Weights of a small GPT-style language model, trained from scratch on English Wikipedia.
Size: width 192, MLP 768 tanh GELU, vocabulary 2633.
Architecture: RMSNorm before each block, learned positions, tied embeddings, capped logits.
Training: a variant of Muon for these matrices, 3875 steps.
Each number is 50 + 15 x the weight over the matrix's rms, rounded and kept within 0 to 99. Layers, rows and columns count from 0.

# layer 7 MLP up, 768x192, rms 0.175, rows 542-578, columns 96-191
52 70 72 46 40 40 16 19 61 27 55 47 07 78 53 75 37 35 59 39 25 52 35 42 64 40 38 36 58 63 64 53 07 37 62 56 49 09 62 34 32 63 49 66 78 32 50 18 47 40 61 42 42 45 35 53 74 80 48 70 53 38 71 75 54 61 36 65 62 48 38 28 24 47 59 23 52 47 32 45 72 35 59 61 61 61 49 65 49 47 61 61 23 59 23 38
43 53 58 75 40 71 39 43 40 57 53 41 57 53 32 49 36 42 34 56 50 43 57 69 55 52 61 55 68 70 43 42 23 36 24 31 41 56 49 53 69 69 50 43 54 40 05 55 54 65 72 27 43 24 56 54 44 37 29 51 44 34 62 43 34 65 40 36 31 64 71 49 60 62 43 55 36 47 40 48 47 71 58 30 63 57 38 43 69 53 45 38 34 24 71 59
58 47 56 38 57 38 43 40 09 52 62 44 65 33 47 70 61 52 55 53 62 23 34 45 33 37 83 41 76 66 55 27 76 26 45 64 56 38 64 39 44 73 59 37 66 37 49 55 38 66 36 84 68 69 56 54 67 66 36 63 31 63 14 58 55 52 69 82 41 43 42 56 50 51 64 48 92 72 68 85 60 51 46 37 40 37 57 41 61 84 47 54 66 56 56 41
61 40 35 43 50 78 44 63 47 40 44 44 35 38 51 69 22 49 73 74 26 50 32 80 44 17 16 17 97 48 57 31 59 35 55 49 59 56 45 51 69 39 85 74 69 42 75 45 44 37 33 38 81 52 66 54 56 22 62 56 47 59 33 99 57 46 48 49 28 40 42 64 72 46 73 55 59 53 55 43 69 32 42 73 54 20 38 39 74 53 66 59 58 56 52 47
84 48 34 49 84 57 57 55 62 48 56 66 52 48 56 44 47 71 52 62 35 73 46 39 71 38 59 38 45 42 52 32 36 23 17 42 56 33 56 41 52 44 62 51 52 51 61 51 35 78 69 29 44 53 51 54 50 54 44 50 67 31 43 83 42 26 61 44 36 59 46 61 47 26 57 59 17 64 39 61 39 40 51 48 66 54 37 34 63 66 51 40 42 67 52 26
38 32 24 49 59 48 34 29 70 21 48 50 54 26 63 45 28 42 50 43 40 52 66 61 53 41 66 38 62 22 55 52 37 63 41 73 52 43 49 43 44 45 45 34 48 56 52 45 42 29 43 46 61 66 55 48 06 47 45 69 38 66 69 46 40 27 49 48 60 38 46 68 44 68 43 70 21 39 74 24 42 66 38 41 63 43 34 50 28 72 42 46 38 34 65 74
48 46 43 59 08 48 78 36 43 56 44 23 58 69 46 82 52 37 42 51 67 49 58 13 30 39 40 39 46 54 44 06 53 56 70 57 46 48 68 41 40 55 78 45 46 55 62 49 57 45 37 29 71 56 66 51 55 52 52 65 90 13 28 51 19 33 32 47 70 49 61 49 50 42 31 52 54 41 50 64 42 37 66 81 67 46 16 73 62 50 62 61 66 39 58 55
44 53 83 53 70 55 70 33 27 66 41 49 59 25 40 90 23 67 45 57 46 35 57 59 43 39 37 36 31 42 45 44 46 55 15 48 53 53 40 24 26 59 35 61 73 66 63 72 60 33 28 62 17 54 42 63 46 41 53 71 62 53 38 65 48 72 42 32 51 63 39 49 53 36 53 90 51 49 54 55 46 28 52 51 58 50 30 61 46 47 58 56 42 34 17 45
61 44 26 50 83 41 61 70 68 58 99 38 24 11 65 50 62 60 37 73 32 56 41 60 13 34 49 61 39 57 41 83 63 05 75 52 22 43 20 65 26 42 56 34 38 17 55 54 66 63 57 43 48 36 71 35 14 16 25 29 29 52 71 25 15 56 37 42 46 41 26 40 54 38 54 81 72 69 35 62 35 48 21 87 47 57 46 42 40 65 78 34 57 56 60 82
48 47 38 22 63 42 44 59 60 44 65 41 44 35 35 49 49 72 63 32 44 46 42 48 46 50 46 45 40 30 46 48 62 48 63 62 56 35 81 21 30 42 59 65 60 51 48 54 46 51 40 49 37 61 55 59 33 51 50 53 56 75 27 51 56 45 41 42 47 30 63 43 47 60 68 51 62 67 36 59 66 48 65 55 54 39 47 34 22 37 80 61 30 51 42 28
55 56 52 41 62 60 53 35 55 54 88 75 39 60 44 59 47 30 66 38 54 65 45 49 23 41 51 56 49 73 22 39 41 62 32 30 62 26 43 67 27 50 61 58 56 74 00 57 53 42 70 92 58 69 73 52 36 06 70 50 61 36 47 68 52 52 54 84 65 42 85 63 27 50 20 26 48 27 62 57 36 62 50 68 57 32 64 65 34 68 22 48 53 30 32 84
44 28 53 33 42 48 63 55 34 60 79 31 53 35 84 37 55 38 75 61 30 56 62 43 60 31 34 46 72 31 45 40 66 51 54 47 34 56 60 61 69 66 67 37 48 54 41 65 51 44 24 25 83 60 48 77 38 45 62 71 51 53 49 57 59 61 40 61 41 26 56 49 58 45 52 50 29 56 30 26 38 24 80 49 60 44 23 55 56 42 65 65 78 58 50 65
50 48 43 40 52 53 59 72 66 77 47 50 36 46 45 50 59 25 50 42 29 54 11 71 58 25 45 51 72 62 26 25 60 19 81 61 59 61 56 32 40 29 42 35 46 67 47 72 37 61 24 54 49 51 27 32 61 25 48 54 77 36 44 57 59 65 58 42 56 38 35 36 61 48 41 47 95 58 46 41 65 30 56 66 38 40 48 69 45 48 62 50 51 56 51 72
61 62 46 53 53 58 28 55 77 43 56 86 65 59 26 29 32 30 66 36 66 61 49 25 53 24 46 42 34 78 40 50 60 67 64 37 56 39 53 37 33 46 68 65 58 35 26 53 63 44 52 73 33 44 52 64 45 65 62 48 27 46 32 42 33 69 57 38 44 38 10 62 53 31 16 69 30 53 72 58 26 22 42 61 17 55 39 74 63 36 46 30 47 44 50 65
51 67 63 34 72 07 46 46 38 68 45 72 66 56 29 41 57 55 58 99 51 62 83 52 65 56 55 60 41 89 36 69 65 45 31 35 46 82 16 39 77 52 68 53 38 48 55 46 49 56 59 60 39 21 48 61 53 61 33 43 25 37 34 28 59 82 40 51 63 59 26 82 45 29 59 64 60 47 37 47 46 54 42 60 30 21 68 31 70 43 38 44 41 18 63 90
35 34 54 41 42 67 54 33 43 51 82 62 48 41 42 47 56 56 13 57 57 36 27 43 51 37 55 47 26 61 44 54 47 37 28 20 43 10 42 44 70 62 59 62 33 38 20 74 23 40 50 63 69 43 39 44 43 19 52 46 52 33 63 45 45 74 20 47 46 64 57 48 73 64 35 79 19 43 26 53 53 47 36 43 21 60 15 48 35 43 63 37 67 68 71 43
41 35 52 58 68 47 54 56 70 53 25 67 25 42 49 68 48 74 60 58 39 56 37 57 65 43 30 30 42 49 61 71 35 60 54 36 20 49 45 40 33 39 53 48 55 46 40 54 62 78 33 61 31 27 61 66 50 62 54 41 56 34 41 42 45 63 48 58 49 69 36 47 56 47 68 65 46 72 60 29 66 56 52 72 73 50 64 43 19 43 37 45 36 57 46 38
47 28 66 47 37 50 80 81 35 56 67 40 51 32 39 45 63 42 68 68 42 71 26 50 47 13 41 56 45 39 57 54 50 46 57 34 28 50 57 64 84 27 67 35 65 31 58 44 41 21 57 61 50 62 75 54 48 46 47 42 19 47 51 22 66 50 46 28 73 18 24 54 30 28 41 47 36 58 20 40 13 52 60 34 44 71 51 41 52 36 32 16 42 35 43 64
56 36 32 52 62 71 70 32 51 34 66 59 57 54 42 40 67 19 37 50 38 51 38 36 37 47 51 75 42 48 61 50 49 39 56 37 58 30 36 46 31 10 33 50 65 63 50 62 62 59 58 68 36 47 67 51 52 50 47 28 46 41 55 63 47 71 41 43 49 45 16 48 61 43 61 48 43 53 47 40 64 77 62 60 41 62 52 41 37 46 08 78 66 41 45 40
57 57 50 34 77 34 47 64 53 84 62 55 48 66 48 23 43 48 67 36 39 36 56 20 42 69 53 58 68 79 65 59 56 47 42 64 37 55 49 45 36 42 42 56 47 15 60 80 32 44 33 53 35 75 50 99 74 66 51 78 32 52 44 43 51 36 41 57 64 30 24 53 33 60 55 47 45 57 36 48 60 42 73 44 69 46 75 55 28 76 43 47 20 40 83 30
56 48 42 76 23 36 55 46 36 60 41 62 55 41 63 61 71 42 45 63 18 54 79 64 63 53 28 89 55 49 38 43 56 57 26 47 52 36 38 61 33 81 72 51 63 33 32 58 46 44 43 51 21 73 40 63 53 44 36 50 53 30 28 40 46 18 23 32 42 69 43 35 46 69 39 84 51 46 26 64 44 66 74 72 18 57 59 21 46 28 51 43 53 30 61 60
11 52 43 68 27 54 71 64 46 73 14 52 56 42 36 50 80 55 42 55 53 80 40 51 27 51 32 50 64 63 15 67 51 55 72 63 68 47 32 68 34 65 68 47 34 35 45 49 68 53 54 43 28 40 33 69 48 74 49 41 71 91 63 45 30 39 69 76 65 54 55 55 23 04 55 50 31 56 51 61 42 66 48 42 76 84 53 74 49 57 56 32 72 37 51 62
35 61 74 37 68 64 74 39 49 47 68 39 51 79 67 24 35 41 38 50 51 40 34 61 62 66 35 37 72 31 75 56 74 53 40 45 47 20 30 29 62 55 59 39 51 74 61 28 31 46 57 39 30 54 55 43 80 41 71 60 44 39 28 01 73 60 26 36 50 31 73 63 36 71 61 43 65 39 46 71 45 77 40 75 79 46 48 71 58 70 49 13 56 63 44 51
51 60 54 16 44 70 81 47 63 23 50 68 77 47 44 20 64 50 74 41 28 31 82 67 25 62 51 60 26 48 41 51 48 30 48 53 56 48 60 65 75 90 58 69 50 45 57 83 43 49 63 56 27 53 64 62 72 45 36 54 77 51 28 24 57 36 11 59 55 51 24 48 61 30 77 27 40 48 66 84 78 59 70 37 25 48 60 36 28 54 43 66 42 44 37 62
44 54 48 49 56 63 64 56 48 47 30 56 64 56 67 36 34 49 34 60 52 36 33 50 45 45 40 46 51 52 46 68 63 35 46 55 52 61 42 40 56 67 49 60 55 76 47 57 62 49 49 53 39 61 48 43 43 57 51 47 45 59 39 56 51 55 57 70 56 53 34 51 58 30 84 49 68 66 45 49 42 34 52 57 47 54 60 44 56 43 48 48 34 51 72 58
55 34 55 62 52 50 60 52 30 55 50 33 50 47 58 61 44 36 51 29 42 86 24 28 76 59 57 55 34 35 35 82 46 49 39 50 39 47 41 45 50 37 52 31 41 55 54 49 42 36 43 48 51 55 36 80 49 69 57 53 36 32 35 75 88 72 35 50 49 40 38 51 41 34 55 48 49 67 28 76 53 36 45 33 57 30 60 62 52 45 41 52 56 50 46 58
39 48 38 51 29 44 38 40 53 51 39 72 56 51 45 39 66 35 72 48 42 47 52 28 47 38 56 33 52 67 67 74 51 51 38 37 16 51 40 42 37 63 56 55 44 28 36 40 42 23 31 12 73 36 56 46 50 59 46 53 55 34 51 55 73 69 51 69 40 30 37 55 41 38 41 22 62 37 71 15 47 46 58 85 47 48 37 67 43 50 53 67 64 60 54 53
50 66 57 43 64 30 57 75 50 59 64 44 67 40 44 65 63 36 47 73 61 62 35 38 46 62 54 63 58 29 51 47 51 54 48 56 38 49 56 76 63 54 44 37 39 60 41 62 57 52 37 45 53 24 59 42 23 42 53 45 35 49 71 67 82 56 47 73 50 34 33 84 37 38 31 89 25 57 55 43 53 41 58 41 70 46 43 52 28 64 16 59 82 61 33 45
34 53 55 59 39 59 67 60 54 22 57 75 57 53 51 52 28 52 60 45 26 40 54 37 56 75 32 60 42 65 66 38 59 65 18 52 47 30 56 45 54 48 58 26 64 38 47 30 53 45 56 37 54 57 41 57 54 73 49 53 70 42 37 41 61 56 48 52 46 60 66 43 29 66 39 59 69 59 53 50 55 50 29 74 35 42 69 62 41 48 49 63 44 63 70 59
70 31 27 36 36 80 57 44 42 33 22 87 66 60 51 63 68 56 11 30 48 70 54 45 63 50 55 41 33 38 44 39 52 99 48 48 41 53 42 51 00 72 41 44 29 40 83 41 39 50 44 33 55 73 46 50 31 57 47 56 47 24 63 53 53 50 50 57 17 46 39 57 49 49 64 51 55 25 45 34 41 56 54 55 66 65 49 28 59 40 64 36 40 71 70 59
48 57 54 53 44 59 59 46 50 49 61 36 52 41 57 64 47 35 64 45 54 50 39 42 46 60 52 35 42 55 48 50 29 40 44 72 55 60 32 51 69 57 70 32 80 37 45 47 47 36 44 46 54 84 49 65 61 38 42 49 26 55 53 58 26 66 58 67 48 52 49 39 28 60 38 35 69 72 36 46 37 56 44 53 52 35 34 53 53 36 33 52 70 21 62 44
59 80 31 20 61 38 47 22 31 50 33 30 38 41 75 50 54 58 78 67 29 54 51 52 19 30 50 48 44 37 76 48 67 95 49 67 19 68 82 36 67 44 46 49 43 36 52 54 55 46 30 62 49 54 22 29 52 67 42 33 40 52 41 54 65 61 22 55 43 21 59 53 33 41 91 50 16 25 32 82 33 41 51 37 60 52 69 49 64 43 33 29 55 57 47 71
54 77 36 47 58 27 45 48 47 19 59 38 66 37 29 66 44 58 48 48 58 77 49 26 83 26 44 28 37 43 36 37 51 70 31 31 39 45 29 37 35 30 46 38 24 53 44 60 44 19 33 72 53 45 74 45 33 84 52 56 50 72 36 76 14 55 62 74 73 39 25 25 46 28 64 58 65 44 54 31 59 57 49 49 36 49 38 57 69 57 62 57 86 37 27 57
36 42 42 48 45 56 43 42 55 48 47 49 49 56 64 52 63 35 70 50 55 51 30 44 38 47 35 39 53 75 79 38 40 40 37 49 49 41 38 52 56 37 52 56 42 62 62 37 46 53 62 85 74 28 69 62 41 70 64 42 57 59 59 32 60 62 67 60 53 40 56 70 32 60 40 48 62 78 76 55 19 60 63 30 35 51 51 61 48 40 45 59 63 55 35 33
36 40 41 35 35 22 46 58 71 54 37 38 44 57 58 63 38 25 19 41 33 28 52 62 40 82 57 44 47 37 68 57 46 48 64 25 39 12 61 34 52 53 44 41 43 38 25 51 23 41 61 41 59 65 75 76 31 52 65 28 69 72 40 69 89 66 38 42 91 39 58 65 59 45 55 73 66 56 40 48 51 65 71 49 76 58 73 41 70 51 55 88 68 64 69 54
33 57 69 56 17 23 24 40 60 46 42 22 70 37 69 46 35 30 51 39 35 58 52 48 44 32 54 55 75 57 40 47 77 41 34 41 48 28 41 35 59 71 45 56 14 39 49 56 44 46 25 61 61 61 55 54 44 67 42 61 52 49 49 30 50 59 66 34 39 41 38 50 43 55 60 45 34 25 68 33 55 62 41 30 36 39 54 37 70 38 50 43 64 56 28 54
36 89 54 38 27 82 59 56 44 57 68 43 25 24 51 54 75 62 49 31 63 55 63 38 73 44 35 71 31 71 20 48 56 81 11 67 14 42 55 50 60 61 49 87 43 31 38 23 58 72 69 38 80 05 47 46 40 38 75 32 72 00 15 66 37 56 31 50 66 76 41 49 22 30 62 40 39 65 06 46 57 52 57 63 32 39 36 61 55 60 62 93 77 77 50 28
# layer 7 MLP down (transposed), 768x192, rms 0.0849, rows 542-577, columns 96-191
78 41 15 21 25 46 38 53 70 37 54 47 54 70 55 48 36 29 41 29 17 77 40 35 49 53 57 49 55 45 28 66 50 57 41 41 52 44 30 29 32 59 36 53 74 63 68 35 23 66 38 42 65 71 40 57 45 81 24 22 68 54 58 65 82 81 83 34 62 55 58 37 67 47 32 50 43 63 33 31 43 45 57 61 50 44 30 44 71 63 60 54 41 64 94 61
55 50 59 46 59 54 63 46 34 43 38 54 44 57 65 43 49 47 58 45 34 52 52 61 28 33 31 54 63 06 47 45 51 41 54 37 52 40 47 65 39 33 15 56 65 49 71 77 39 50 60 60 53 67 51 37 40 36 47 37 65 27 55 63 36 80 48 66 47 41 33 62 38 68 33 54 36 41 29 94 54 31 52 73 45 55 64 38 37 45 61 53 48 61 56 70
48 34 88 51 62 34 54 67 28 54 71 49 74 60 67 10 57 46 80 46 39 53 54 42 37 33 18 35 45 31 55 47 81 50 52 31 62 74 68 65 55 51 63 49 29 73 51 58 54 73 59 56 51 65 76 37 37 49 49 66 72 49 77 19 55 55 72 38 30 63 38 39 53 22 43 66 60 23 59 44 24 61 59 54 48 64 57 47 30 60 69 04 55 37 61 28
43 44 59 57 48 46 41 29 62 08 44 38 77 63 54 42 70 31 27 49 28 64 63 39 71 75 52 36 56 45 67 51 50 66 47 72 29 73 42 49 43 57 43 40 26 71 36 60 88 39 55 38 07 12 53 46 70 71 49 51 39 65 36 51 78 39 39 54 72 69 61 52 56 53 32 70 46 39 40 60 74 69 59 11 54 43 60 50 32 28 56 48 49 68 62 31
26 53 40 54 32 57 52 33 53 54 74 52 49 46 72 46 60 61 60 42 41 35 61 54 48 55 63 42 50 56 62 57 66 36 56 69 39 43 55 69 49 32 45 60 29 50 35 07 73 52 35 54 37 40 60 46 42 56 43 38 46 55 20 48 53 62 48 27 33 29 43 54 34 28 39 35 47 49 64 60 33 37 65 40 58 65 42 45 56 89 61 36 47 39 48 39
79 45 40 35 59 67 66 82 55 52 37 61 22 39 57 45 87 51 62 56 73 53 60 33 60 65 36 56 27 58 36 55 63 42 69 32 51 50 43 54 88 43 63 66 56 43 39 30 47 47 65 47 42 29 49 60 56 48 67 45 48 30 55 24 74 58 78 58 36 65 40 47 54 35 50 38 75 62 56 47 45 44 61 67 45 46 57 23 45 54 64 54 49 57 25 59
45 49 61 45 54 55 60 35 62 44 67 43 44 28 40 63 69 16 51 77 29 47 44 52 48 49 86 49 24 58 59 54 57 49 37 42 50 25 60 72 40 66 39 45 70 50 49 42 28 43 37 68 20 39 61 59 14 45 29 40 49 37 38 42 25 61 37 44 57 40 31 45 23 48 53 42 17 54 40 87 41 42 56 58 45 52 34 67 50 37 59 64 48 15 73 61
69 37 44 44 35 69 44 61 51 52 45 52 26 62 52 59 60 67 47 30 39 58 48 38 56 37 50 53 44 54 38 48 44 65 66 51 63 60 47 40 51 46 37 42 25 60 66 57 39 45 59 52 79 33 65 20 59 47 65 35 66 58 70 37 49 71 56 60 48 52 57 45 48 57 46 22 37 52 30 55 19 60 57 41 40 55 61 24 64 36 71 31 60 68 36 58
25 80 69 69 72 60 79 84 18 44 75 57 53 40 59 58 24 25 42 43 77 52 61 69 55 33 72 51 22 52 26 55 36 42 55 65 28 59 53 56 36 32 16 56 33 28 40 59 66 75 18 75 72 96 50 44 59 64 14 71 39 43 52 83 66 46 79 64 58 85 52 45 33 24 51 61 99 43 52 16 58 46 41 41 16 49 52 29 23 57 71 28 53 47 35 55
36 70 56 21 58 37 47 36 68 38 63 46 31 54 63 60 40 36 49 64 58 56 63 53 46 37 70 38 56 46 42 38 35 53 37 53 51 37 67 41 49 67 57 57 69 51 55 35 35 55 61 58 52 46 24 46 46 36 14 42 60 47 54 61 68 50 38 38 39 55 38 63 79 55 48 32 50 56 33 57 47 40 54 49 42 41 68 28 42 50 52 66 57 42 55 78
34 63 09 22 65 53 42 72 00 62 48 29 64 45 69 14 55 29 38 68 51 27 49 41 43 32 48 41 46 25 30 18 74 59 32 30 72 65 51 53 29 54 28 74 57 44 57 79 82 65 79 71 38 61 43 62 70 49 28 69 28 58 67 06 42 64 54 19 30 46 60 58 77 39 61 39 52 31 61 49 36 57 64 47 73 63 42 79 76 63 35 45 53 45 48 24
51 62 60 85 43 44 34 62 45 55 25 57 32 68 62 46 38 39 38 58 60 47 38 53 70 72 79 45 34 65 63 37 36 26 34 59 47 41 57 29 53 40 49 56 39 48 24 47 40 37 60 57 43 70 18 37 55 39 42 27 54 41 60 75 42 43 53 54 30 81 45 61 49 68 46 42 74 41 76 36 49 45 21 45 64 37 73 48 46 51 31 40 43 55 63 55
74 68 58 55 38 50 65 36 47 54 54 37 59 56 57 60 49 77 38 53 27 24 89 51 67 40 45 65 54 46 54 38 47 44 33 34 54 38 48 42 54 47 31 29 29 45 48 45 83 36 58 22 64 49 56 67 42 49 59 35 49 65 68 53 84 57 64 40 65 23 46 53 20 18 41 41 61 33 47 33 42 29 62 28 71 58 50 55 50 30 43 51 43 60 35 44
30 54 60 15 58 27 90 38 38 19 26 57 48 46 47 46 63 42 56 64 72 43 46 48 34 49 40 66 51 60 37 43 59 39 42 79 45 45 55 42 11 43 54 46 49 38 45 35 66 38 40 66 65 60 25 48 50 43 59 49 49 68 64 38 54 19 41 57 56 22 67 50 70 60 50 44 58 39 70 43 41 51 77 34 49 49 56 45 51 66 57 48 62 51 39 48
99 12 64 29 33 49 35 64 68 42 30 12 54 36 62 47 58 52 71 37 52 45 58 51 58 60 47 75 70 20 35 59 45 47 39 03 47 19 38 53 28 56 39 48 31 68 21 64 69 35 68 74 90 32 43 33 72 78 55 18 72 68 56 68 49 18 06 46 57 30 53 31 75 43 16 54 39 67 36 30 03 38 65 42 74 55 66 42 28 47 80 53 54 64 45 85
72 49 51 57 52 49 72 61 62 77 41 55 71 38 52 48 55 68 36 51 47 54 72 65 47 65 48 63 57 46 70 59 91 60 41 73 59 54 38 44 69 24 60 52 53 32 79 36 36 61 78 34 41 46 65 43 65 46 64 52 44 46 64 39 58 31 60 53 85 41 47 59 50 52 43 46 48 51 53 66 65 75 25 49 25 51 55 61 62 52 17 27 30 54 73 59
64 37 60 56 35 58 51 54 46 62 55 55 44 55 51 52 33 54 43 57 59 47 45 40 30 62 50 38 48 67 35 58 68 18 47 56 69 66 33 49 59 73 46 63 27 49 36 62 57 36 58 38 18 64 73 38 73 56 35 43 57 48 39 40 45 48 70 35 57 46 52 45 83 67 29 59 17 68 62 79 49 46 58 60 53 31 47 71 63 54 47 58 52 50 42 41
61 24 34 36 51 64 67 60 48 65 40 55 46 71 61 50 39 44 45 84 68 53 67 47 44 24 28 64 77 56 40 36 57 50 79 31 65 51 54 53 36 66 43 41 63 56 55 42 69 53 65 38 57 56 30 48 68 68 42 43 63 40 69 34 46 41 58 70 61 52 50 30 42 59 47 35 60 46 00 45 46 27 60 26 41 35 62 35 66 51 73 51 54 51 46 13
53 65 40 60 31 41 13 62 50 73 35 44 67 73 58 65 47 55 66 91 61 26 57 59 57 44 45 52 66 56 09 66 59 53 36 32 72 50 39 34 77 57 46 61 25 67 77 22 41 41 60 47 25 25 51 76 87 54 43 71 62 85 50 50 52 77 51 34 48 34 90 53 49 62 71 54 19 45 54 35 19 31 56 52 82 55 31 66 62 25 41 63 39 45 25 49
42 46 66 36 40 71 77 25 27 59 54 58 35 67 47 63 29 41 53 50 65 55 37 35 60 48 44 68 42 46 62 46 58 45 53 47 99 42 12 43 55 68 51 78 39 52 27 37 50 49 80 44 78 31 59 44 63 78 53 48 51 47 53 79 46 70 47 56 60 15 56 52 44 45 41 70 37 59 48 42 35 24 51 33 53 49 30 51 76 60 45 63 39 56 70 51
54 44 53 15 45 65 32 42 42 27 62 57 54 70 65 53 39 77 33 48 96 45 57 21 58 37 37 42 42 39 49 53 34 41 34 34 61 88 52 48 64 41 72 46 26 53 40 34 58 52 45 46 52 39 42 35 59 45 69 71 56 60 47 62 49 61 68 58 53 53 82 48 57 49 54 55 55 41 94 58 38 36 24 72 49 47 45 64 55 39 32 67 50 35 13 40
52 61 60 38 66 52 44 23 41 48 55 26 07 58 84 50 50 41 50 40 58 56 24 52 67 55 62 50 66 61 80 32 58 25 39 55 28 25 63 42 64 23 37 49 45 47 55 58 26 42 48 45 41 09 49 35 27 47 65 40 43 22 30 61 56 56 46 61 35 60 45 78 70 53 63 43 46 42 55 48 55 56 60 72 49 21 57 68 53 54 61 43 45 54 41 41
60 43 59 52 47 58 35 70 49 48 42 57 18 55 39 50 74 48 56 51 67 41 46 47 42 59 82 48 58 68 61 36 54 36 71 47 33 35 57 32 34 59 38 40 42 47 48 49 58 57 32 40 52 39 76 57 36 89 45 39 59 49 67 44 37 39 56 29 51 56 67 19 56 30 49 40 60 67 51 37 18 40 58 61 65 29 81 23 49 62 46 47 65 29 23 55
10 47 26 51 57 46 58 41 44 38 25 31 40 44 37 76 48 52 57 51 61 21 49 56 52 70 57 48 48 54 36 49 67 54 51 75 27 51 59 45 33 17 33 28 38 37 63 56 62 53 39 35 46 53 61 61 33 65 59 56 41 76 40 75 34 44 64 56 73 58 47 50 26 41 34 41 48 58 51 27 50 24 33 47 52 06 17 99 27 58 32 29 30 46 67 26
75 45 61 54 67 58 32 62 46 33 60 55 55 46 38 29 62 44 64 42 47 75 48 54 57 48 54 44 49 51 52 42 61 48 51 44 30 61 53 55 32 30 29 35 49 46 51 77 50 44 49 47 58 44 29 46 61 62 46 62 53 55 67 36 47 52 49 73 61 39 49 48 45 61 35 51 33 56 42 65 58 54 58 56 53 45 35 56 48 54 52 48 77 58 50 46
36 67 58 68 39 49 48 57 70 40 72 36 61 42 31 89 31 82 38 72 53 86 64 44 59 19 40 51 75 32 77 58 53 73 32 38 33 46 45 53 53 57 58 23 84 32 58 60 35 51 70 57 67 58 60 62 63 60 46 76 62 60 69 50 34 78 37 36 43 58 45 55 50 67 62 51 64 63 39 54 29 48 52 48 66 56 34 55 71 58 46 38 24 55 60 52
26 29 52 41 63 25 40 79 24 56 36 38 52 40 67 39 28 46 65 73 36 49 32 60 65 37 40 51 51 78 44 61 55 54 35 27 61 47 82 67 18 70 50 51 60 59 48 49 55 53 54 53 50 72 15 57 44 24 37 38 32 34 54 56 63 65 30 40 70 47 52 39 43 45 38 63 55 56 45 62 43 44 38 49 45 49 61 49 32 45 92 32 58 51 60 54
71 45 52 42 77 37 66 36 59 35 45 32 42 49 83 62 64 76 33 60 60 45 51 66 26 38 45 39 54 50 66 72 67 76 29 28 40 24 57 37 40 32 66 65 50 47 50 44 60 48 74 67 35 35 42 32 68 46 29 50 24 47 64 58 50 55 38 55 55 75 70 61 40 61 41 37 46 42 71 63 37 55 48 43 69 67 56 32 47 45 77 57 43 34 69 56
61 46 32 39 63 24 46 43 26 47 56 54 53 41 52 61 59 51 49 47 65 48 63 48 48 51 62 63 60 44 57 53 33 61 60 45 61 47 64 53 47 41 63 34 40 55 55 48 53 59 37 43 28 62 61 90 64 45 48 60 31 42 39 57 43 37 31 79 64 58 58 55 54 46 38 51 36 52 65 72 52 53 58 41 68 70 52 41 55 59 29 62 44 41 34 60
58 68 10 51 55 55 50 18 30 47 53 42 32 49 41 90 33 62 28 53 49 51 51 47 38 37 47 42 53 92 47 57 54 73 85 61 47 76 65 41 74 69 46 45 58 48 51 63 33 21 54 49 43 57 47 68 25 63 64 81 37 59 34 53 38 22 30 62 50 42 66 52 43 57 26 28 47 27 69 46 65 40 15 83 43 39 52 65 51 19 36 93 53 56 61 14
57 63 69 49 46 53 50 41 61 54 50 23 59 67 50 52 52 46 42 54 39 60 37 52 41 52 49 42 56 46 63 46 55 57 39 69 68 43 48 60 67 53 42 69 53 55 45 48 63 33 44 75 50 24 54 50 44 58 33 55 55 38 24 53 56 46 42 59 60 57 37 79 67 39 39 47 41 56 62 55 73 70 76 48 40 60 63 49 30 50 52 64 38 54 38 62
53 47 51 57 62 42 47 50 65 44 44 46 28 27 62 67 60 64 57 60 32 43 64 55 21 53 63 40 44 61 36 56 49 06 24 46 60 66 58 36 18 43 57 49 48 89 50 78 40 53 22 52 40 26 83 38 67 52 33 25 80 83 64 85 60 61 49 64 32 32 56 83 60 62 55 64 67 31 57 34 49 68 56 26 63 41 41 42 44 71 68 77 47 21 51 45
23 55 38 48 91 61 61 54 31 88 79 53 81 80 44 57 14 31 41 59 54 50 40 44 60 76 36 65 50 44 50 62 62 37 25 63 52 48 35 53 37 31 70 67 48 31 37 36 70 29 55 45 50 58 42 31 48 48 30 32 40 38 52 29 52 55 48 58 33 24 24 86 30 63 45 55 53 13 65 70 41 35 45 73 41 33 38 81 47 48 54 58 58 44 34 62
35 47 55 48 59 35 52 64 51 64 67 66 65 39 49 24 44 62 46 53 55 68 61 44 60 57 37 44 39 71 38 61 45 67 49 45 46 43 70 61 48 54 22 59 76 37 43 55 46 48 23 33 47 43 28 43 41 30 72 32 53 26 57 52 39 31 53 52 71 55 34 65 72 61 38 64 59 54 39 40 64 51 59 62 36 55 61 49 47 37 59 33 37 52 57 37
63 56 46 31 52 68 22 78 44 84 57 57 49 20 68 27 64 40 57 55 52 45 59 57 37 46 74 72 30 61 58 41 53 50 60 50 75 78 49 32 54 83 31 52 56 32 56 40 78 67 71 63 38 41 43 36 23 42 67 56 66 23 61 44 10 02 65 73 30 47 23 46 40 31 56 46 44 54 70 30 47 45 62 72 36 61 39 62 26 74 54 48 23 11 41 38
50 57 50 37 55 69 45 54 38 47 60 75 40 35 59 34 44 36 47 46 73 55 26 42 39 36 69 53 48 56 60 45 39 34 72 59 39 66 38 56 78 41 45 37 49 46 53 46 53 59 65 30 37 63 70 45 48 41 54 49 51 23 62 59 46 59 69 45 67 53 52 56 36 50 53 20 67 67 40 71 43 28 35 64 41 49 34 53 54 76 37 64 29 53 51 73